config.yaml
warmup_steps: 27
doc_mask: true
train_tokens: 418000000
dataset: "wikipedia_en"
Each number is 500 + 25 x the weight over its row's rms, rounded and kept within 0 to 999. Layers, rows and columns count from 0. Numbers have three digits each. The size before them is the row's rms in percent of the matrix's.

# layer 6 attention query, 256x256, rms 0.153, rows 240-255, columns 128-191
115:476507502532492493544543545475504475505493522518465530443445505477512497569496515495498474468531530498484472507450472517513524494507502511520493459465465430499486478517508480501473506498510496
105:489511530477545508469501511479481468506498473488484483498545484504493509504524452506503517503524471506479515489524473484527469468479502459500487528469517546440459504506474517539488465491500507
104:525478500533506502474541496511491493491519483549540509470501484503489498504497531485496497508481533541461492475459473491470547502523482508532475506483524503574493534468463530477482513495473520
110:455514481477493538535502507499531507501492508502486471503471488520527499529483493511504488495490485522507518498489532555514493479458546535512526481478494490479496478564501527527533505475473459
103:479503511500537491559530478488525507518480533560507503458529519498494513496506454508498456533443500529508547481485540521498519493530482512489491503507507560505512485507485508524496507501473533
109:524529471483511526514493531498513510513500487512465510487502526545501508532466490521528507516468472515486485532529501501492509505478520531479537506487502492498555494493536535492504530481509512
112:511503520501537488472478514516531498476502518537482522480524495520488501534474499517508462492482479507490468474516517513462473446488471490501525485513513507524520557495496511448476517485533457
107:462505472491502501506548521560539477482566513480491500537524499538494470563506534527492522490528506497513515476508479479468475511483554494482478479486503553524461516461494469532495465533517509
119:529473472496501555505490498532518507533510528525543476459506491533437491481519528532443490520515537496469517486507486547497553519485487504441492517486509481463524503492512540525508481500483467
100:526485521477463455549461493483473491529523489519491514480500499526511484513521487518541498511485530497491518478470505512470502517475501442500512453497532493494456515501505492502487518472516478
108:492509518527499496411450466508494507489518478537515477563546500512507486483499511460506511484517489497479521482511488519485506496525528529513497500519538519498468511477469447492506515502553496
096:516486458537491493540512491492489474529509527518470517474470484539494505525519503490493493487500484457506518527494503501507508483480502491521447555523524483512503515478505520503494511499562530
114:501470537507486506521529520528540512511522464490526495517500489499505494549486551520517551466453505513480457529480465448517514458477499486482483500478467496480524533508523518526476519504505534
106:495461526492517454505499497462506512503496524522478532476508487493509540493480519485531476492482454476504513485498534472487476484461512518460502462498497497492494514507550492531486520493504476
100:493481547507501484501508461485530464513516463482494513500513488494566490532536523507485551486557455510503505538507508470513477513505501495499491504531532531491553517506506479496510480499512469
102:517508505459506496510518489472496498485501499493565482511496485506542514519507496523520541519469514541507510459465496476530465483471504511527477468516500514497486496498497487501496534477486501
# layer 6 attention key, 256x256, rms 0.158, rows 240-255, columns 128-191
108:480448536528473494525510552489509492507508518455451513461492485487496495549462466468475482518535497507508499485476498512511502496495490487522563488472515468489431454515463487535525512503485488
133:448498509520522557499519520490475538486468524508496479476480471515490484501499484545494458471465489481477464528503484513535511457484495474472507491497486471500518511511468536528484506474497459
113:516523467528495527511528537529476497488497476547499530525535506529509501476498501542554495532469538528503518485488513509506529517496482555508496536507517475555513498521481510480511532474546494
112:461539473500515499470536517484497475499517473511501466500482513523504526531519508547517503527487491540447538479474547496509492484489513487440521498515483508529487510449495500560524483457456479
106:470459466473567496521511478506542473500498501538485485479519514509487534490537507533485525548425479539468511504483512490573511513507468476503525483489530530540498493516486505514476490490507493
105:501491502490514532499507488492473490508497512506491490545454519518489479510491488503556496453474521504506474525502504471544506490521526511508488531481543508491482493494551562498496491486540479
119:510516486496522492509485519493524524474501498514494514479505518499536521467484519502551475485414530468493499508499545491507505477530493449515555505499485464497518488480512526441539505496526478
105:516482476502517499490534475538500458489523538490499567513472473503502499523518531494501513512545536493490551499518467476472456493484482497501479502492489491489462483488537502488503439507544499
114:557498469490463490499487453511465471527501471504541505497490543506485484469509489520524484548551544465489547489506465486477514530491530466465488525461488519491480495470512500549528487506493494
102:553517483493464473543497487471509475540522521499513539533523498490497479478492512474501512518477533509491526510486496503517498487473482469563530482518518451547467466526538484506502510495534522
129:543519478493476480441489491487459475491527527473516487507511503537513480458511477477487494493520490510452505459480494458475483501507494520459453496447532516504489523494494479510500474538487501
098:494498488522489471491520488499473416547479504462514497487506518483507485506547513500471528463487476488502502493496510484503493482496488498502491507449500493500496480499527486495457494508496491
100:473476506480487486474483503475545501495445525515498548495482473512541502502498547511523502499486500522453547468481491475532444449484476498498521469560508513544488537486504534526466517467520492
112:518495489437482498519460516465523504495453479539520509512531506504504502480537531510537521545492449479467496499446518484506491465497471483500534511464502512534523502432476485532487481477548499
112:518496529530487481509466510479526486468529521469504497525527477523495493543498500512511476477546478517444457525524501504487490502467498491471470456487499506479522543518548529518489470515456503
106:484486490498490502461509527476535508491500472518535502546475456483494512483473519488504487508461490541475495503498536487482512471493526499473490497495468498517520486506487489515476482482530513
# layer 6 attention value, 256x256, rms 0.148, rows 128-161, columns 128-191
105:515534459467479479495481517483489476503530502475489510503513509497492528558556514559463495483512433507526517521486516501517509485494464539566501504519544475502535488486521499482502479499483429
099:505507518480513481474498482504529497489485496501479480509502492474536540520530487491535498468517472484525490524457492509535496471493475500515514476505448575493498502482582526526508471491459476
095:475551459501518481506449487497573501494486553534530523460546505538495509513478484518505539525511554512517487486500486481494492506487552466449504495541490528450510480465548477532492535500520514
093:514478506503474544503502496513496493508501485499516494500542512516564502471488450489515483516500540453476482490540490533476491502515532520490546489492467526533514468503512478499520487490510509
095:482526496531541473490520498502479487515477491518483526518468472459487510519492503464482499498500513517494486507486539504473509497558527489492502498463450465530496507484472527515525442449494511
093:481488490493519485444516519531484514413462445505485542489491488483490475533478501502520529482444527496519501499485447482523492524470515483547501500483524515479503517478538532505520545509528493
102:476520519540496473504544522489495475519488495519533513507456525501511508532521475458460494501452487521470459478481483528530527477521499505512498470476477477489469507519504472509522515460515477
098:477514513498503481474508504510474501506495446500529520511500533484527513527496520523492521462507433476527533539515533517519446503495497544500535486526481473506476531510438488508488444539437461
107:477478501509567482504503506519530530517506484478474527504518510492569486465529542504444482511517492512493516518490475500484471509492517522519500444526506506538510474460509481462507503488540497
095:499510481488444429539435520479521507523506490473488527493532528498543486477491448517480492510486444486528494494541486453491508467463493496542531487503412519490460512513499545439552505520519498
096:510534532516530462457473535498511504467463537539449506479524498531484524525498476479504499470501438529516496513488496528500536506509432518525502471529532490460479527508503480491498473533483478
099:528532503558489510525548497500454512530495533459442519476499515521509484482493498489480540471503522502467501484476495521525491507523501509487467498507537486483482476541505465512467497477465476
088:561467488506490491492553465496495542462542501450497507475456483488497525492538485544532513477467537497491528474477505538525481475498470473541488494485535503477473513462526521462465475489539483
097:548496468493497508467513507512503473503446593512511529499515503515493478470509509463530499489477482500481550491494473502530495444505491470490521522536476479477486475453511519541511508507530506
084:482488523465469499540546482465440503493458450478531494505477575504484535509510565526511538508501501472443496479504480513517459458473477537513493473471492540496487479498491460496495529497482502
088:551488517489490502476519525495498521499547462473506492468461487482468496518508464479479498447500559492521517488502511474514519471484454559502480500439515456538473500531500475508552499483490494
103:536481514501492499470525501522536507525505524490518495465514486531477485464470480516511511518466507500529520473496482518510459501545479478551496535460492470508565477512493496459486464508527491
093:523491520486509451521432484562484468460527492489488488513472512481533521496482476524467487559506484486484559499557509501506521485514534521518506505505486507487453464513472515522544504518486501
100:476469476500535462553521530478542480485470515474514510472502476497504495480474537507465511445510487491494485507495446485504474504522498506527561524510509493492461486426529528519542505436462486
093:528508498444506476478511495538495465519504478458550490534517527546500468486517501526480528533510530551505453484494484460508501540528505549528501503536515526457494499478459479492547528514476530
095:527476490514485515477506512544484543533534494515501447474523502529485511484510482496494480452483486518532468478462501502498464507477470531487512538572529532553504487510525486467526515530537487
102:547516489520522498441515493499510506492504482450505499519462474450468493531491474494502507475508559465519497476502475509488481458530466499482496508476534442494494521544475495534470544478517472
102:511499486518517509453528456475511545482505526477533489557508472529477477496484493508522484520465553494517524516496537496525477513508524474479509562502527494512549447459539515510527531490514510
094:505488575502505516500529510480455520473493489504521508486487470525451473541499481522484508495481517517531484518440480512498553521481471535481494506506521425492513445474544492462500527480557505
087:492515513479510493487461526513518525487481518508553444522477507510503498484466518467513495458502568477502485463529505521526487510446515495490507484544459473530459528529473517511512489482526513
098:498473495460529464510511503522501523512536491514482531542482496522483498490508518490500472477482489521500517513490477516519492443533483537545495475524507517491558462511530492537501522474472576
098:471551519508462488485532499487483482466532490484511507489521445503453507466495482464546481502518526474513461482471487498490491492562486468502506479489500479537473517525514475502527506509515529
091:480510481536504546509476520530481508513523455473496516479494495465520422479521495501485489510459487490489477508496498495524488500510523517519483441491487494528497468478518491495513549412496454
095:469482566539498523529520510527487495485483490507495447453505455458521492470498490533480491488511518509505546479492481459509468478545515490477467512529503477476492510507539467486474508484505463
094:487477485475479464454496492513486480432501518476510485504523464495530510521520527490508503484528494493528474546496517517515491547503483531538494495533489521532492529509495500488471457499521486
097:574493510511460515485518509494481467512452477474474453501496477495481467513476478496470488504441497524541471500498487511472495517496498540499461502522487548479478480521513473497522487501462478
106:499490481484488458503504490497471502491473495521489513492470487477525514463517547474514512491525446488437526552506512507505494497459519482477449498479485514489541541484515465519475498500517489
087:500520496532515530457514448495482482494513464446557476499513537550494488472553528538522525518515509493511470492533502482530534492466530526483505463456505543516461489459524492494496520479529471
086:494502490541500508495490492509499501480486469535480482513506470486491481515513536499469490482515506523498466499505545497495461539508541536509501502531482428497489518480527527484533505525473511
# layer 6 attention output (transposed), 256x256, rms 0.14, rows 128-161, columns 128-191
106:480490487478511468479489509464501497495494451522491518476476510495487513484512485539515488455515454495485487515484556493539538450468426537504514508553519469512513503477504509480475510494474454
092:491504496488512502513504512478505507464486530482476512525524491494519496507526524532462503464514482509468527503498531496518502462443476539471467467473543519514495551501558455524473530474523469
093:487475456503533535492510497536589492467464571522495502448505496524506463523486475485522498549489492493524494466464460488510525511518555472476513525527488508535474496510474485513469470498523527
092:505482468521512516518495506532526498496483513488548477513503540508469491434498527467516462522497494488469492445522502462508475518508480481514478496493485507514491518519487570515517491493497510
093:472519524536482465534491517447507509495512505477506484501509457519480499546523489466498448497498482491516503506515488530485496523536499532489525502472521479527518487476530512495510504471518516
092:470502530500510491471489519518464532451516489489489498494486492465496499486512508522460469472510507520494561505529501489515511488541539453511528534460487496480499476483525523478468521522524489
101:473518494530491510531523503499479483480507516479557483537477490473505505531476516510496510468482510534491475489475496453479506469492513482492507462472488458510514499468468469513470523459561505
098:516501517475514516506498515477505497497499488488509478523546513476493518528505536548475502533474493480491473555529518546497515535495494528496524496438509480514506459484490509512507474490468481
103:523458551535506511463497472472508487480501508529457533498520508469553478503536561486504527481466501505474485486525500470517464505555533517474532479466492490533502490445521521502539512485499533
093:487506517449452533552475541485518440528485521489482514489521523478501494508509525543495512488522467487495452532513497497495548494443527492511540507461462503495504507523512544479557542514515471
092:504534517476517445491460498489563509527491516528510454510522493499501535528514511490487500443502448498508489495505531487506510490493476519509556523513508525514480514513526472549481460549510483
099:473473509522507487500542482486468492550500487445485520471491515502507511518488467540470506454471509474509501501526473503531475518547486485504476513489508463452457536541454489476490504462498470
086:531506473501507492480524494531509492524528446426492459510495474465483542477536509512476561457491492528503530500491478461521491454485476499476507499487505470471546522500501479495465463507546498
099:472508523473484501507526492531513486499452540510476538555528505524517523479493486465528509536508513490485548493522488495492496442502478496482504506518512469491467496482474530507560496500531484
085:531487501471510478491480456474463465498522451480544534522505511500522494524478520517497478498524497487481493500514480530506476508475531518492474497483510530483470507515526445525509522488473520
089:550474507508459470489542491514465487534538465458506470517468507499483467534526495484481468502501543487500507478503506507524500511549487538510509516478504481524509496496467531510522524508509463
105:496495476527512461517503490543522486511457531494484507495468473476456495485461480500503506461484479488527508464515499537500471498489467455493479540541516488496539520541499435458494539495510512
091:514490512495504507506466487496534474464470510534496483524475535471505475509490514511465480535512488473460554487511503506488518528498553508512485483493490517525509454525497511482520498520433499
093:468502497559536475521501521495543510470458472490450513506518487477543533500504486492470476462511473513518509483481458479487488491516487474511496503524522515492460519522508522484554492507470489
092:523522524460498465498511476521499531507499497459521527534512493553503493491491526510476523573494504509514504471544485445468474484494511508505515514457520479515479501547484473504446516496486514
100:505520437517554503477492489529511538469502494526468542480485489515512497483527506506515509464507528489470425487524479475502462485509497524520478491564503544502504509475459512514493548506530474
104:479496532478480490439526499493494494530515476465522488485448487491471507546473484520468529495486555496515537509516490527539498472485463524509499483477524466519507524524501473455502515517549513
101:490460453509474512530544432488442500492503542487523467522475476502486511492538481469543516556497536504503509508493524526535491508543517477490520519560471486535507405534512548522515481441546538
094:464530517532489515476523463486458525486509498498509537491503429481532504533503508523434460464469532498474462486477528454490521467540532487486465489502506454473543500506504494507495513471546485
086:491476503497476562501495512477518478482472498499531488472451485500482507543519482526491520465462507509550449481538476574544468491475471478515461479472486469491509458509527473506522516536466509
092:499496518512517527516499540511469514486474566497461514477516507500510501519519510492506500503470511530561472455505515480508483520512491511522527517518549545469488533496551506567481515490479501
100:442519538511475490494540531502491500476478561500539518497489479498492507503463490501506524491536506488552435485466514501494484506527486504486455504454508501511510540525499479477512543524553502
091:499523537518505508535495506499510545532463457518487533521491502493544477496516470513527547494438530486490507542458492509503485472498485507550534516497474499498495530524565491477487515446500494
092:490521541527539546528570482522513514502476504518501506527506480455491502483477477528477464527477566495475513466482512511505486487531501510485469451512514498507471502545517491507470551534487516
094:524515454469508498519513460497490521436502499527519503527512468494492518505462514501531508455473502548514472521497554529498502515495471499530481488491462506507522535523483544479526496540505497
097:533509540510485479501500495463480532514506516531491490533502501472549513482488485511473476519489534513558544506526498483484535513494524464522496501510473488469453514514541482500495505536447484
103:499448502519500480490486518473441475490483523502516513504496522479489469478518498469480491532487452519468520512512499503478467482497478483491502460479489507477535526514496485490528543476489522
084:515468492515474516480509489519498504510510448479525499495493498509469500489525469585520500533483481460552498489463458478473480470466544515511494483486481510491575493512484501537484487512494494
082:488516502492503507532480536494498530478478439511499531465521471477469513485494512502521464526485494493527497527504491522488477545462508518538470501530495517553484497518558481502521481483449494